Weights of a small GPT-style language model, trained from scratch on English Wikipedia: an embedding shortcut, 7002 steps.
Each number is 500 + 25 x the weight over its row's rms, rounded and kept within 0 to 999. Layers, rows and columns count from 0. Numbers have three digits each. The size before them is the row's rms in percent of the matrix's.

# k: layer 2 attention key, 320x640, rms 0.113, rows 80-127, columns 240-319
# q: layer 2 attention query, 320x640, rms 0.114, rows 81-127, columns 240-319
# v: layer 2 attention value, 320x640, rms 0.126, rows 64-97, columns 240-319
# o: layer 2 attention output (transposed), 320x640, rms 0.167, rows 64-97, columns 240-319
k80 071:495476507465462508533509524502517506541542531543505489498515468560508462492479483524467621481478492485514513518498515479515490468471499469467518487500521508485501494529506508523469492513515487508505447465481557494502498528484480498536469525
q81 026:516474473513470513486483530492504437433485499496497520508503496471547484444550558517439541508506474509478479502493498500452459508524508459493519514489503540450536511462475488493446493481473514503492516469476480518436498472509502496493534507
k81 022:494528495527470503551557495507499510514483496512476519516513499504457504509490476480480472497509466485508498511553514555527515552494492509541506481497506467523449499542506548487485535537520442563493533450507511518518494494516524514490505520
q82 031:517488522543501499492479480509502465430534541451488502510490447512527500492502508477490487492493515511517504498495507512532491492488481481458491519535474520476465512472443447493510516510447439526551527490485473496483491465522510454506482485
k82 043:479510500474463487498537483510528500528497487524488514519536486542487455475483485524477561493478485490518522533502486515507510488478530514504490487488505501518477476563496533475446515529524492521486451446499542485526509523487474528503494521
q83 035:512487537491519523516531514486487490542510441555483527531520551508483564509455479482516466471500536503503526522551479507464539507511547508496461494528493513512515515527459493529478481490450478511500448499499504441535475533520510536481456523
k83 030:534497512547499496502480510535473501531530501541494479467495495488506503493506471501532483525527495492472501515469512524468514500484487503482497494481533504485508489526499493501512511467513475508500538521471460533506494509490488521504516561
q84 049:507525474495486506516499514501492476457523511511508491473514524499481477509524490574484471510496519489519541514470518510532491574489465526482501457471556530493506484481522550467497457503502537510512491500497525504484493486516473468539489528
k84 036:503504509496469541550485518476517479514496475513504506511486454499541493484534483518471545483499486483506495488518512497486508496500541431504514538476526502472480537507547458474538525463466508499470509474474545489495441489511491443497521459
q85 052:494486488483498511546469470504515559545503457508508496479522494483453507501480477456496519491482481514529474503523509515451490471501515482505505527492518483490478486531550468462532542514512492492432526529490527471496500519478538503489515490
k85 048:493492488483481533492492466495499533541478509473507469461519469487495474539485488538490578513510512500534498499495541529503535519462501470498489531509522512480454494547549512469525513498492500493481518524452521476490468521466527486513500495
q86 060:452524510471506493509456474525479515550511493498494461496558527482461512487467502473487502490509497490505491473482493497474515506517496506535520477506484462517484468498530496490553519523535463512445487510518515486476521491456510526488506527
k86 065:485473453520527479500465481518471514492490488489498429523525512480479552485465476499524481532497478480515533509485518516500507512470495492531469516509500522558499495495532443500530496471505479507475468546444428481459453525498497481488485498
q87 064:550507495513526519482517476519514512495522514525502497468522496507479525496522456504475540490520528493492552493483491525496493494489456499461529526466518535518495514488477525533518530496478453499528527480532491517529553499495511526506513541
k87 063:474535497453526482476488553538463525495527534514525460545543487479492534512471479431450484537462475487526525492477437496500491489488487480525534491491526511516477491485521498504517488509469481502463543516526469509493519508544518501536472515
q88 130:489508492558517515514540506502445491481516517493503517504505474515517499505528538464503439481506506524498478515495524485520494476526510468497488514492510516534560475462532495485451510495500467503501488524514491502541487522461484463488500484
k88 135:524467479515511535497520495491534512522511513492496508519534498490462459492530522518536485472495462511481511497503483551498549516468487474527513479446499500499502482451467502514490541509560468510542486525524524506505537479481508464478470513
q89 130:456512509452512530510531469505486490508503504524488494517478471471488552501496492457522458476482517507501460502525482530488491506518567489495500517442505454553485471445507482505494486478535499476535542501499529513497498489498508506497480484
k89 134:501487532507509491491515434461521505479480516525479522505522503535467506486517504477566504477484523498472473507524493532495495500478517486503469551509438463496503474477509526499514485459568513507537500513465523470493513494541503532527490528
q90 136:533521494499510410454444502524512517429506510484499489481488476543501488484535489502450494492492502493529486473514454478505493482484522475497509518460433493481518447551521488520498538516492487489476452478511422508483497476546516538497519498
k90 139:545495446512531498460531486500492449475475501461505457449544524517520487475501524472497476497499508455538493447479516491534477483530499495497558495503499535529495479546532502523488495511484486415452467487487509500477489456471502481491510507
q91 138:469500445493458444525515510453497498491466483502487472498533525509495513507509492519479511479490449475508492493477532471486485460484523469493480489496512496520513489487460514530510494477506462523486502561502512506489511542521497493507487516
k91 137:490544519507512513494553465515547503445489483508496458498505514492522487476524507523529506470494447474455462485485515528482469487501527494488493470453508504543524466493519481509486521483520509494472455489514500476501478483464516467483504544
q92 139:502508479543515508527506475491498536503481466518492514504486446446465490491485517480493496490513496520518486527476513512481492495488508545517486500497477479504519547538495505515527491527523504528510485535517441478507532500495513455503496542
k92 141:500486490484493482505507449468563473515474452499448485513525456504491486455482535486475484507514485461517542528480514522501506499481496459519510479505517503499491503511489506508501520514498515568493512506514509487480503464507529523509527483
q93 145:513535541578489486486510522497527517517533511539514494493521532505518475490475527521538499534507503506491515504507503504512495485503443486501493497534475474501538523485481466471544495489525521538508500488534497485502527547525519456498504518
k93 145:511490506496503446509500495522491468485469510562500524458550500538451476489510537529524516550491509535511518473490492491489541507447514525488575457450479504519570512531498530515471437463534528554477497512466547529475511513496542476506519517
q94 124:513487556504476498487544457535484515515466520507445496483522528455493483481515512489525554533517444472539498502446486560507494524449441520518499481536521484505514453521499507512509506501463494504513511469479525502520485490508454520476485492
k94 127:471508515433462514495589523514463471503524438495478506481509508476464491473530476504490488504459466454532482506512480513538524532497486489520562450489512481515458503518507552489472489511463513527485522480467519518529521531472492477512509497
q95 131:489498493537504427434507520498546480516561475448505489504526445516500493496497520477522480471455521511478493485507484450489490505495461504524527531464531565485490512532539518499516481515474519450486462517538483510508471539500486444526476509
k95 129:464507464492493478483498511497523495481508467506492527480522500499509494473464564514505511458453528514452492515488524479475438462475508497462499498498508491501509535514520554536530516501439516477515483506544499493514491454493472457489457500
q96 123:575510506507497516457523491516546445545447489478537477504497517505511518521478494523508537485586520473469467492462500487527498477496509493466489503487470521508447476481451524509480472517516507474519499488505527488491448490502485468499510497
k96 128:528481488500505518501541482539547455495502468519493518509464497526455495528484484530451491535539519466476494482480528500554497529493532533516463488485484525495502541494535489527505466509509507485526482503512507509506467475514474489530556492
q97 136:476471472450468489565559521471508482534483478522503528484492508479491494507489513519527486495483503510540509493481493491472470516487498551492444477515518513533519502479502506503463515495535505519511510541490478466506512490445468525516491506
k97 137:475545531457507500484534486460471513483514438499501532518486489543509505472495504477497529505490524488492505475490528498494485498459491471515462480522557516516521478508490526485496524496531517549503476485503485553484513471476508494494534471
q98 123:501461490483513515471520530520495495546457463486478493513501492518478491494483513471499488487510489510474496570534504461511498508479511528483526502513523510508528486526506494557522465492518533530534533542525498466493479452487552505490510531
k98 126:529477528523499523492511489555507529480470509506545493496508504482477510461530529446530515480483434517541486511518507512484511512466490527500504479548486540492521490504561517503495463521482496565480490471493489498495504429500535514503510487
q99 131:552455486490500531496520439503512522545498476506501485490497483487485569488493444515450469487518531520503497501457516569526500483488527470504487499499469544511494509501496506473540496479516483501556496482491554463496508504501482463513486471
k99 134:502520496520491521508489441453521508502490529519489517460473488507463538521468479493444517493507478529515498538485474513518479483467454452505467544483551510469428483461490525483483502507461508501478471507506519520503493524518475486487525533
q100 122:562513482483490542525486504511482530511478484509533482498471473503496521504472503494492470528520486529466470524476525507469512475465459512446471509528473519516465548473510474509500510477527468534514545517471548530494487480489561512515494525
k100 124:538525476482525496507507508501480487486497450456509473478539562473509494511509480488485483579506516507492499503503500505549504476476485492475491511500496502480489534441475446516516491524503525514458500468508464524519522505502493468512516472
q101 136:543457480500541467448497512450470511561524490508491481493497561514502503490494466504461448510527517468470476493480505488521537451508492511443507497475495534509482499495471535522490492494534535504504505529502486471494515524524517547530512432
k101 136:503493540487531498481486561478560544545496473509535495496467525515509503485484468502481490492479455523491507506488512507494557481451493542457501481500527503490522505503520482543492485480541514460475478499493497530492495506510524460485567496
q102 128:466497543519522450468502493503475540500470502497522501500525505495508482499478490512499464509515481483481488526517487531540522507464478523538497535507519496471515463492515505520465487515504474504475546510505551492477488566463543524512484479
k102 127:467491535543486488491532483515508497495489459480504501522537538480512495466494534534478469502448468509476539482473450492525522553509534504505483516474488521528521514498469537508521517482492497509484534463498502490478459552487477539513528520
q103 125:551470516463476478536503489478502490527511523485485516517504491483501475463502519537490495514524481456500518515511525505452504509447514470535491495486524490528530515493448532529506467510461449488495481498514527541516502489534546512492491417
k103 125:519511492485469513480544505484525490504517507503503524508465501550517536497514537542513498492509480512509465509493490489492494531498551515460521551453508463494472475508476502522473506521498473460490519461521490504524496512478479479499516562
q104 139:469502420509499515530488532481479510511477489481493514503484512489509492496492467489516504533450545510489482471431477493476496503518519533495505524475497522495483509486486512533473494502500529496515515453518496483481436489492480495512508491
k104 139:510508468488508545510556521506497470482529496520525497445530494515530478470502493477479519479513484513469493498504481492510478454502499466519504507489531483518464542472551480522486494498520491537498500454554503494494473518467488474527514500
q105 130:505506510517485525551514460508497462507507463498466514518550511523484471493483494528508468497490484475464505503523508450465505512495494516506502516497550501529483514474491491482501464521476501531541510474502523521507525488521486475503480536
k105 134:451515497462508465511532467506525407504506492464517516485469522537481498492475488514467460512528524497500490527513483493486460491486466488479513516508428499462530554445493506483469470494471496544546497533489478491484502482521510494505514478
q106 115:474538477498500438496507445478512494486492534520460502503488468528490502495495496497488477513465472486501494488541483525528488528496477497516507524469495519510524502524518499482490499466483481489513465453490505556498508495472488502514470474
k106 117:518516472514514475541514496457493484465532522523496536495509510514517534476491508506534513478473510483529492456510491507499494466529481528483524537517493537543519496492530552489503464494464493530513470486457516513525524511489519486456440495
q107 129:467524497532528495530515501494475481462506532469489509515494512472473487485517488472512521500494492457495500514509537494431513504525487515507486508479468516495480506476508542496501482551475523507475488511515503525477500484514474514500483474
k107 135:490475512493528489505525473483486546523523541492505493508505490508487534482502486504497499503527495488490554528535537512510509464539506489520499472491478482498488525462489490486443507516496504542519508526490559501483475477515532534456505517
q108 135:461486516507499507500480514482497501465538488477548476486507565482508455491478518476530499488465499492463484487481479455510500501474522499501518519502527471514490505479540499478442498481495474545493479533476516482525511520548510503460492478
k108 139:522531536481475553515472492490513434510506472528555476492454551515498469500483502490533512532464497509439516512504487483432508549511488544504495529484500491485507500532511503506458545472503460440505491491491504485491495504476445503462498492
q109 133:521488507527501490560532556528485512526463507515518515490503511513506494474500490506489517517517515489516471497508471512499478502487509516505496471435536475498517532494514519498526479495480472509460499507501542530484551512459507535509485534
k109 138:433467519527493477513490524544543460528481505533560506498501482469505473478498502466480514515528541506523486518525464515473499484512516508541492466487526490490523524547502502519487552465529499482509508492499510521519491544493523512521535506
q110 132:533511554504522466515507495531503500495478519523476516485502513537500527471505520550472497516530475524463495541505547503497525513507471510481506497474507531471499503522471484465461528495485476497493487550511502495475537489472485477509511481
k110 132:493513498494489495492495457535486516482508484531502514496527511509480504491522512522492517470529547494475499487548472480565480500463503517515491534476530529520487468523497520495494474492519474532465498517523514488486507447476486510492447516
q111 138:456513562506518523488489495489483499533543476490443467533505412492504510481493508509473520505459507490477503522526499501526518511493494468536480531493471536522521475500497460495536475490447485527486520449521491488514480512481550521476492477
k111 138:481526484513491494518523537463518453505467521506487489530506473505491520482527488506528491483512458550522484504482495540463500524461491503459517512507468492487543494500509509499554443518510582479501532466519498467479522484482508523444541515
q112 125:535460473509497506522477502494506507475445479481491515502517491589495513472499497464456492487497467504505479495554516476504530507491557493483529485453531493476517510498510479504467491488486505497521480503499501532481505492524556521507492518
k112 127:521501485483515505507496504516534522509477490496501497502515550518524490495515490514501485516494481453517513479501512541505472473484515509514539501502483511448508544498506435516521509498468488470461455492492505494496512550496495482463504494
q113 142:493484525435495523475492485488551495517526521509542501526508469528531540510496547506487536501522515505495532521528527508493469520493564515469496513484487498518511452420525532496500506493534522528503523510501530515486525501477497546502515498
k113 142:528470515436524496513474417485530542513495511488491531521499480550526537520531528510460490507482500467487593512535507512486515515463514474517488496485470492517550505482509512548509515475541526510511455523490501466474514550473461477485516503
q114 122:480515496495486502490513489488456501493475512503472541515502545510517460519503504547513497492519517488533510482483538501487490490500502531476500507523528531485521465532496527498483513483492454512517488463487508484500490518465491482512501482
k114 124:463521522535448511457500514501469510484482504486502547480475467479526538509517506539461479500511478496504503510529508471469508493491494481497515478499497511562518526528484534493472539482516498477508500517510490528506482550451463538533513463
q115 136:515452487490488541459522534515501512498453501499510484483510473554492493490454527527517486485537489486452502564505501500517521539539522515554488525563522500524536497515493514505443513500501488463470487490497463470475520502496499529499496519
k115 138:558526515494482517486462516527484508510505523488499506512492499481465496529475471511486526495526548497463509502509520477508451545504540510469492483532534497490488466488476537498508477490503513430525464481523464449498486534510475490486480522
q116 132:468466502478437480449517480475512471489549508472512474510499462474506499468529495492495513503507521522505461534519497504477486533493508491491505479485525497510508519494518529497513492488484518525512490536493488488502477509476476439502510520
k116 136:502494481490496529493482489498491409451535511526488516471518536494521526509488524493514509501504503518499492535500495501449501495451479498505458478474512467516538500514498529495483543493514515532507499487516501457519481521506490472528487537
q117 143:503539479455507495456506521497502520472521506491531485488482434504488531550538515506486510514512473486492494510520528452527480474493486475500541497481462515499492499499492487522502526546505521557480525500490471481508479504489496525525495575
k117 143:532509543495480505513479488507531487494476476501519476515478450491508468504527515470490526485510499478527461485477465499506503528541505506524538516504510529537491493534521502496506521514487474538520514454499500463495486481488531530542508508
q118 142:468522513487519520496509519516509467507467501517505519494480539536499466466503511491504514497545492523507530477504538482504513508517495474558492506526468462525536478515542517490426513514478494484539516501466472499489514510484477566500502483
k118 141:520455487512479516482520518519487596519481517497486505497463522499485529479530516517512479480478541494538495465529522513470536554508507472502477487501539492511497473470487503504509553511525487463508528509477506535516516504491500486477475505
q119 135:478509486504499467456531485475447482490460528488470489534480508484519536526479483507507581489487485469514496493515511467472492472529535505469510516551497516484524462539555525523491486517511494512456495510522541508474492510522530438455524529
k119 135:503469516540468511536495441518499496483499541483476488508487499464493511475486488495508529497529469507469553502529510448496529460513503529505502459512509505554522494499536513505492518440476451585466499515497520477482475518491487511435576481
q120 130:497497465488520538497512514547501520460534488531519481527517487439502487479510505516465490492502502552481482524496523510472462448477469532455483506465521517510476498476513518477533506491474444476519465502489516506498523473511500523513483506
k120 128:515520493518552504486484482484496520536468442514537478533531454497517489516508533490458509481473520499460474496492490477457504425448469513480478495496515453521504471444548537477503450495457517509510481537483495495514513469529513490532535491
q121 123:432522492487462484555506480498499477495470467485477468496526503506504518507526504490475550476455555518489517488518456534477510513513511527468537540427525482486444478493472492507492498498491500464547510478494467475494534458441516484514523513
k121 125:460496539490470478494509520578447533438542489510495464494507495491479458533556491496450519494541493511483508503539520544522492499515488503537488482503485530495488497512518475488499484506445528464543493537510466499457485416521488527547506457
q122 149:476471482503523484469497543518474497469544502463503511498535548498526482482511537493482438460483529550495462445443561458515488465520490529504474544534500487493442520508486515487497480471508515498497526478495509482490507477507441496511512523
k122 145:477501497516488561493440440493545497508489488482490556502478495493544465513503496481506526435503501483517500446500562533537526482483501503518477463518516471470497512529475568483475486457511517470485501484512527466494520457502494493543553485
q123 127:495519465480453514568491477454528469532487469506520488516485503514532451537472488479511478484463497519450520490567509517466514492557512517488487542524497469496447498472464451485506498506468525486490557507479512495515510504478496506509506464
k123 129:475483478480483470541496478468492527483489485463472507466532510517499473521498475517466473498506488574453516542577477502452488477529436484471488514511464474475497487517510498502490504484494513471503524534496470490516480500519484478514501512
q124 132:468522541479511478499497482488488521471516520486548462483488494493462519505513507478502509505456474478497498472544516553530511492517494530490480494548461452453469484502478530498465501511472503495491503498484506497517498492511507499570521558
k124 133:470504522555538462517498521490499555479429497469502459522508460476505504525560499507496492558490471486410490472497572535522505506514485562481494506517485499506486493475491483487479478483488513427517505512495461500536487466483519519560555543
q125 129:498507527481526532540514482471521495487523510515533470505494545494507482508506477502516475458553510454514506512489487498517447464479515527485490477506473505512501494496508432525509495500497454537495505543494483520465510517507478516472497455
k125 127:522492512519512478507483483479488529522500517483513481505462468482512559476507473500558478479484474494480504460502475518485496478479512522496523461508489499507501422466512497527541508487545488479522512583467472551517521510507493533465514455
q126 140:458509520510513563455510471505512488489545498537496485501484471528522488498530477514531457508495501499506506462520497498512485491480507518491491487475476488499509476479507455479502529498506513525499530503482520526504514535499507537496483543
k126 139:496500530430494516458482529480516495502465519509487509535525470497478517487512510512498510506524461511468525474515494514504465489460472497493538488492501538457491488512485499499508495539489537496471530525469483533532491533525477519538559510
q127 137:454499471445495474497458501492509459548434506505449464500497518490518497508518525480496431486464564498515480476439467468493521494520488540518501489541478499505490464527491460509491512471532491517508501514517513494496503497466485471525489475
k127 139:488476436490505532493515502492500461507503542467474530471496529502501510478468483499519467479508505478491516490487516508464547493504453496515506521530522506495501450513471512514494539497575507501519471499520483503491507486479495497530474486
v64 100:518525519420455484498490519524500499472466491525501486495481502488499476515501526498479482489508509486478450510516481493533509519491517492493500495483559507489527536469452519488524541509525478529506493415504543476484530481504487493498508501
o64 101:515497476501491512471527483520520524481520491498452511533537509484494476477474451506469547553553547531505506471491501511514482499508500504492526497485534466450497457524505528473491485452482485515539510471523462524488471509514520511483507517
v65 103:483504498498455490489527492507517539508503552487470517455443513497571507523545511502512481473517521494485531511525493508525486545484487494494515494557505492486442507482462551527547524485499510486506531478526480472492507541494498489518504530
o65 102:513465501509518481496472447453487477495493491527470486494482545528511542491488506516500477497491528534501474485481456495508486480509483527480510529510504498520485524508470504466495505533497490542509498467431454498542496508486523549491485522
v66 102:527497486505531455556519579454548477497472506473522497472491473467547487511495507501504474520483514513524488524465560481470533504498467504475501483521518476516496508455510529512537466491475493493514513452518496522506508471509473503492458504
o66 101:486519511521420503507524560528481521507498496506513490501421502496516529477514506471525532487489522512486520508497520467498472504468528512513472456442515522480492514502492506432495507509511509516541470498494480458482472486492487473513541446
v67 094:502500524467488491500493527525512500563532442523519500469512527491489481512525507508463512467494565520508499461473516488508543499475471494499478470471533503499489507494466515477497469505517478477502549550479471482499528470472494489484484508
o67 093:527511486552532488497471529492494509473484493453509503490508511492472505476526483470522506514495500489509536483504489502520482490487505498514503495485495503453482467498468512507509452467496522472521469511478524523497533555482504484498504499
v68 097:465510452518515456497481555443504477515516490525511494504492495520505491500518499514506438508470521479491470499504520457470463446516517466495505520509466494485502516477483484437486504466510474466508439492532493495482552498538519552485487482
o68 098:490449507461476520464514533527483524491485492484508543483455562526459541476471513462530624483509497551457535479523532485505518553546486543494573479465498475479463464493498489480499503521526560496506508520469491470532487506509496487521512512
v69 110:471475482538471467528498450500518497509499479477524490522449505515543503470516484506502548502510519514480479506518541520481496523518525522468469513498479506555502483524464507486475522510514512491524519499489477477507523507504531485472498529
o69 107:554525492479456476475460497495539469516516499514527449482535484478472519511531525487515502506475490499538491446500475537442512495498496478523476529524502421443468483474453493510464520538450532499501504488515538533538487491486460491497486490
v70 108:488518520504484504506528496514532524548480523520454488527477504508449462518500520482504524501486489485498506487449504500503507469514494551511492480453480514476497494496508506466502508511484476520521467525554479506539492566470536506503520494
o70 107:520500550516494505466522478514495494478466515473512485523511473440456511518502487501536361498524483529475511500540495479546498482476425484484488569510482523486505494545541529538480451501531525476501519521469499527475492501529552453447491510
v71 091:526518513480506469462462501494519517503510532539515529469527492483477522461537482487545515479462499494480465466502496515490511509493531490544481510494460501476508478502495478495503540500503456499530483481481485532525477496516505507469502505
o71 089:498458498513459509482465550515505494456533489518513498533519467498483504534466422495471532508497481551500500489538516494495515487538506503453512481482494490501552508540531537545488545547491506535555504497533508517511518494467469482511492525
v72 104:523509508525483521542510484504546510506479501486477523501536476470491496541498445483506513505481487518475481506485461479499496489524493502532504481482474489524502509485514514506477543497523516535501514494459494518503498538548441480502493459
o72 104:514461476528500495494487507540482484535507501508487528524480480501423529459488539499536455447482540488493512510561462517472487500493489527514486545530511474514506531518557492479542513518486504483475499513490477513490451470477517526543520520
v73 099:501504495520484501436517466521493505507432526509486502476509563508497511480495524496502587476469491542460519475533485585488539479488492527495485504516534461533449529546533523498498475479482457482466504492498536497503494496444526474516480480
o73 100:502489471512479500502484467475483515507511479489489464476485487514514517488473482492476419536523495419523483503498518498479493478439514497506446522523489535449498464510495453516518492512538527499491486526447505527504480510505498504475490500
v74 099:516486506506509486489494466480457539507550528487512481468494502527504502469476513496490531511474481526470509504522482498509479480514484493511528546520508544499453497504455535540528466504534532515520459483516462464480511491521554519525473504
o74 102:503457476514473491467492548520485453510507489495488479499498473478535479475530510478519464514532504469516480551517512543515511505499525483495479504463509523487484488454512489568482480518472470467476553497500457487480472486492494499460503473
v75 103:539522514494511532500488507478508486451492511501515519528513541504442510504420499499476534509526547493519525463506502442529549510502465493480503501504460525473505533462474534506535486495474458491495478495529466469508500535484511444529546499
o75 104:477511511511510492508525504485500556529521510519460522480508485491511474519486534462525465540525454493460494513472551513476532491498525507493518492503523500465525481455503510514492507464532519492443522502517481494492478487508539513492506461
v76 102:489506535479465518504469469481512508546462462519532489498471498515486461500505514473541501503504471502472472451505466499489476495497514465496482491546499534447497540526511499475519513547507518482458489554514516457502489563473497542481467507
o76 102:481519514487481483514524520502511508514492500512505523507544446483498523487491469501460481460513469493511480508497514478508537497478482486490503484514512478483493515482491486524513477511485479502512481483471515525487560478513494499542505512
v77 097:453512514519551454498506517523469509496499482498517495439565471523532501513484478517479527521490540487481508546496477490494484523516534447508492469485518489467542498508494470523524518489536488498501500520468522500503521501509486519530492529
o77 100:530531495497526528503499473467496509487488521497493557474458449513473491488524468504501499485474485474481531487507472514519496453471524536516502468473507502537488475468481470489524504461492528455509517436496494480470468469494487438519521492
v78 103:480486519494492482507513538468516466455469495500461520469521479506494495468467500534538460507476475458517484536474509483508495488488489507463494512499512500521501479484494526495518513518514506494495468534497492494499505496472479497496491520
o78 102:497452495503495535533463444529499523486509496515516529495486521533492535529501505497444435532492523547484505507486521496509516476528547518494532483514482514477482539527489440501540542541487496504489493548516498518503547536499518505481491493
v79 099:536489474524505529513542509486510478508481513492483466543450467481512483468539489507489529473505527504455550520438491516494516488523543493449495482520510433488494536487527502478500486491481469485497512552569501531516537537549551511514497501
o79 101:535493518468462507520514552496521503530508495546545505495477501499466480497487517527516432491504482513524527515516472502523506475460432504506488507465484520500505502463527503499536470520505484511466491501447558498506487497490489506513490476
v80 102:498505513464512519524495512508490487484507482487493493449502515515485451508520509501483521486496517487505531529517468509553512473492489496494512472515505496459493481531478495510481471428541497486493507466541541504473507514564491529489498497
o80 105:511503506532486508531495478492496477492509488530482504493526497517445452509490463518522486510522455496556485504497502487475533455510463499477488499487500508529535473456534494524545490502488416528441527524440462505498490508496518529520496534
v81 094:461504500530492517503495512512549486514442502491541473496495452495522536494495489489462453508492461476516472493502476467500470497524498529482511442534484480510504465507497493542492506513517518522491453495483475495499496529482482508557514516
o81 096:520503502488536511500524472478526548483534519498544528500476568506504500494506470508526526494516503502540523503507531540509487481474483521518524514486501461463521517479480536475515507470464507508527460542523488491504488470567486469538509499
v82 104:463504484506514516526483488492464534447483533489500479482498485500467523527523540499440517526532536499508540497473529507498516509516487492496483546468532520535532514509536496504496504512494480530487491497484484508484501472436512481505492499
o82 103:486480481479553516447503534463499522528500459476503466523499499490472535538466533480512501516517497549506532488560461516506520487466526497487472508449510496511489511510531538528504472512493469524492481485509525459485502499505499523518499497
v83 105:536456483546497528530481482508496534500500491496517489493492497523507484506498432556525477501499529546465544541509485459468448474486514473493482519520481529497528520496515511498449542496474469543488491524508447537532483497482520507517504526
o83 103:497463519486498497512501553464501492525478455492508483506481500475473469525500549473497479514520507484510507519524511532505506476505486469548495467537528525476488472487498497502505480517479444502453496541458503491487471507469462502525444472
v84 102:477522492516493486534502437548528446525518513551491440455504475492482544495495475479462441508502512509508469536495501501468558509479488529476511489465483502545498513489477464485500504538542490490539503479506487526513492499505527474488516518
o84 101:482508486433447533480494499480488512506497528467479548491523511515517523500507521462491445496505502481471514482545474505522519509537582475496494500563535537468518514481474507459502496496488522449504502535514542510480504489461517507536484474
v85 100:490529477462503433518499537519494537473508547483459482497505508526525484481478482491496441500487489537510489489463485516525497582502515508525502528482486500472524478510479471499496489491475507496534481440507515476500506473499518490493519437
o85 099:487518484510504491530459533450483531480511509483469463497495501470490447478497491495497501504503514535479519514489487453508484515524522510506513495492495522547492480540476494418527506532533506507493494466521538507531518489536547516523477509
v86 096:493522461460475496536519491512521538518495463482472515510494520494549491559532563500521497496532507487549522482494523508527510519468570495528453505456511509487479518485524495513475486485475476514530525497440498493505430581456513476507494505
o86 099:520462501526504473444497535523473513536471534473439466493497520488493553503441496485494480487520517497504504515514502506510503461510511458518491499514518501510497502510499500487536499498514483495475525505520504505487463472513515479500451472
v87 097:463523485478476514487473509527518522497472476504465522509489461492460484506477526493462474492492527495504538492522504548533479526530502517469448480500518536460507475487517482532554479530482532524487514518495477486528480505502514450489511508
o87 098:466475516497508492520558447482509490467488540501530516512518511490461480486475442523518585513522464507479508486533494456505459452478455508467452539500459491557521537525498505506476510510500488468514485500491512505485518493512526528499472522
v88 101:464514459484493479507467468477512476540452467478505487476494447463518508512501501458575516469498501477482468455494465500472462507513479552460483503562552487510504517513533498476580492497521537496511486469559509488544509479510500515485467484
o88 103:482476501512510498480448496542518544550524500537520529498507492524517538455521498517485502472434483500497507527501482499532491517488507507477540514463515526534515494448517509500487524467512467494500506541471512522461471505495503463507546510
v89 100:499542515520504462507478507504512539524536509544492485492548530520469499500502496467515498456472489510485518496511470497482520485502496503501511474507523530486513495487516541497522501536520521492467490486516516510469483429500488469501511537
o89 101:501474477499457492504545522485506508482507457496515536507464501470512495527484500502461471518564495532526532456498502479502485489518542513505530490478520471498426506519523476534534524474493479507468509523489481480489515546501509510512495495
v90 097:485495498523466457480509539494549493494512537484508532471512477483530495486494484507518522500474558484511457528494483487510507536530493487463488504544489481510498486500503476525479478510506491505496477481483547538505521547475474472497490518
o90 100:508497496503534488515521446458485489520495498476485525527529524514508533497497482498505598536524498488480494508479510503498489467496522531432455495475516478466505530467530514486498479523499517518467493527513476527505497477476475470468485518
v91 101:509508484490527457505531482495480512481558519513530512484540504492481527491498510473486498498490522542556483527468545487501493572521530478488538440468499488476475534495483475538546472522504548478521476480504461528488503470508512513512495463
o91 103:514524479527490512442584510445519473491496494538530520481489480527470458524505492510497463497551504480498503504484512500528506469508508469514515503533505528475534522466496499443497513491484474493501513511485490471515465521522475469520508488
v92 102:510456534501506485502428547502523498537538439473524538532497510521517478478501517468492547494522516504530532486550501513565511479529487535491468540535482507513460494492453502487453517483536457509507520497502501518496519523505502484489483505
o92 105:484463523517510511528529456521515461496483544520473500472499513509470527525499490491525450502514456455509496508488474506493515506503513530509490497482507485469516446494528485543505484499505498528487483545514495495476509528496504544536516491
v93 104:537518462477546476499504484484440502447483497503515507489471561524496484470447530532469511485518486478492574505500526502503456491462486456479493495465477537508505488465510485507475481517473448509504527485533424504476515532478513558548502483
o93 102:473500491528486508511502470486496486515485485473519496503550495491509474532511481462562534520538492560513508503533516472510478494469486512551484506503432484481494521504487535490506476475529525571504494539504470496507522515468506541527495514
v94 103:525498471475502493477522556476484474497511493488464530512522495547492544493467538474512471517544484463499459490492506514501509506514529496477527529471510462485521503500508514487510451500525508518527521517483496542507587549508515504508514471
o94 102:528502494527546497492472425539526516529498431541449495488513530499501483505461519486496576570479470517511490523519504512502513484487529522530529514541494535512509522520492507539467535489453459524494499478520496487499511521485487507455471515
v95 094:539542493500500538503474468495502444564538521496503490464527445496512497487508504521458514501495485524490502516516515495490540557507472543504459531459482509491520487539519566465529518531492471501515486555510526516532534526521504516503504501
o95 100:504451490497463540527503498523510550473461546516517514496552509464441476487489455532531476473513496480508483507513469504523500459475468487511485523485422500487480513439496463490499488505480525459503509509519474476487481470508528466460467488
v96 099:472494545493502534511511517446513502487501508515503489510493453527545509493508502526492489471506457519491518492507502522510549481516491484498528506490513519493489475465530520516502480528516453486513525502492474451488544414481510495522499472
o96 103:481496509490485525508516493478467452508509495455535484520493497506508540451456474506539475500558501497483477431505447447527486499542514515485481524494552518534507527497520461497510478485454536503500475458526527503503468493483501528467488527
v97 102:552487527457517496502516455549503506506503498467521461511550494481484453529487520493515478475472532503496513504499486512526503480475477505518467552479506495515497473518525493509505529519504498490476515505487536520506516437478484511474496538
o97 100:504488485526497559509526490489497535425525531529500485521508552461510513507482539532503493487487511471503515541513529524531505517499524482489490456513501490520500526470488517555500533477482486485461447445448499513527516491542508483547495488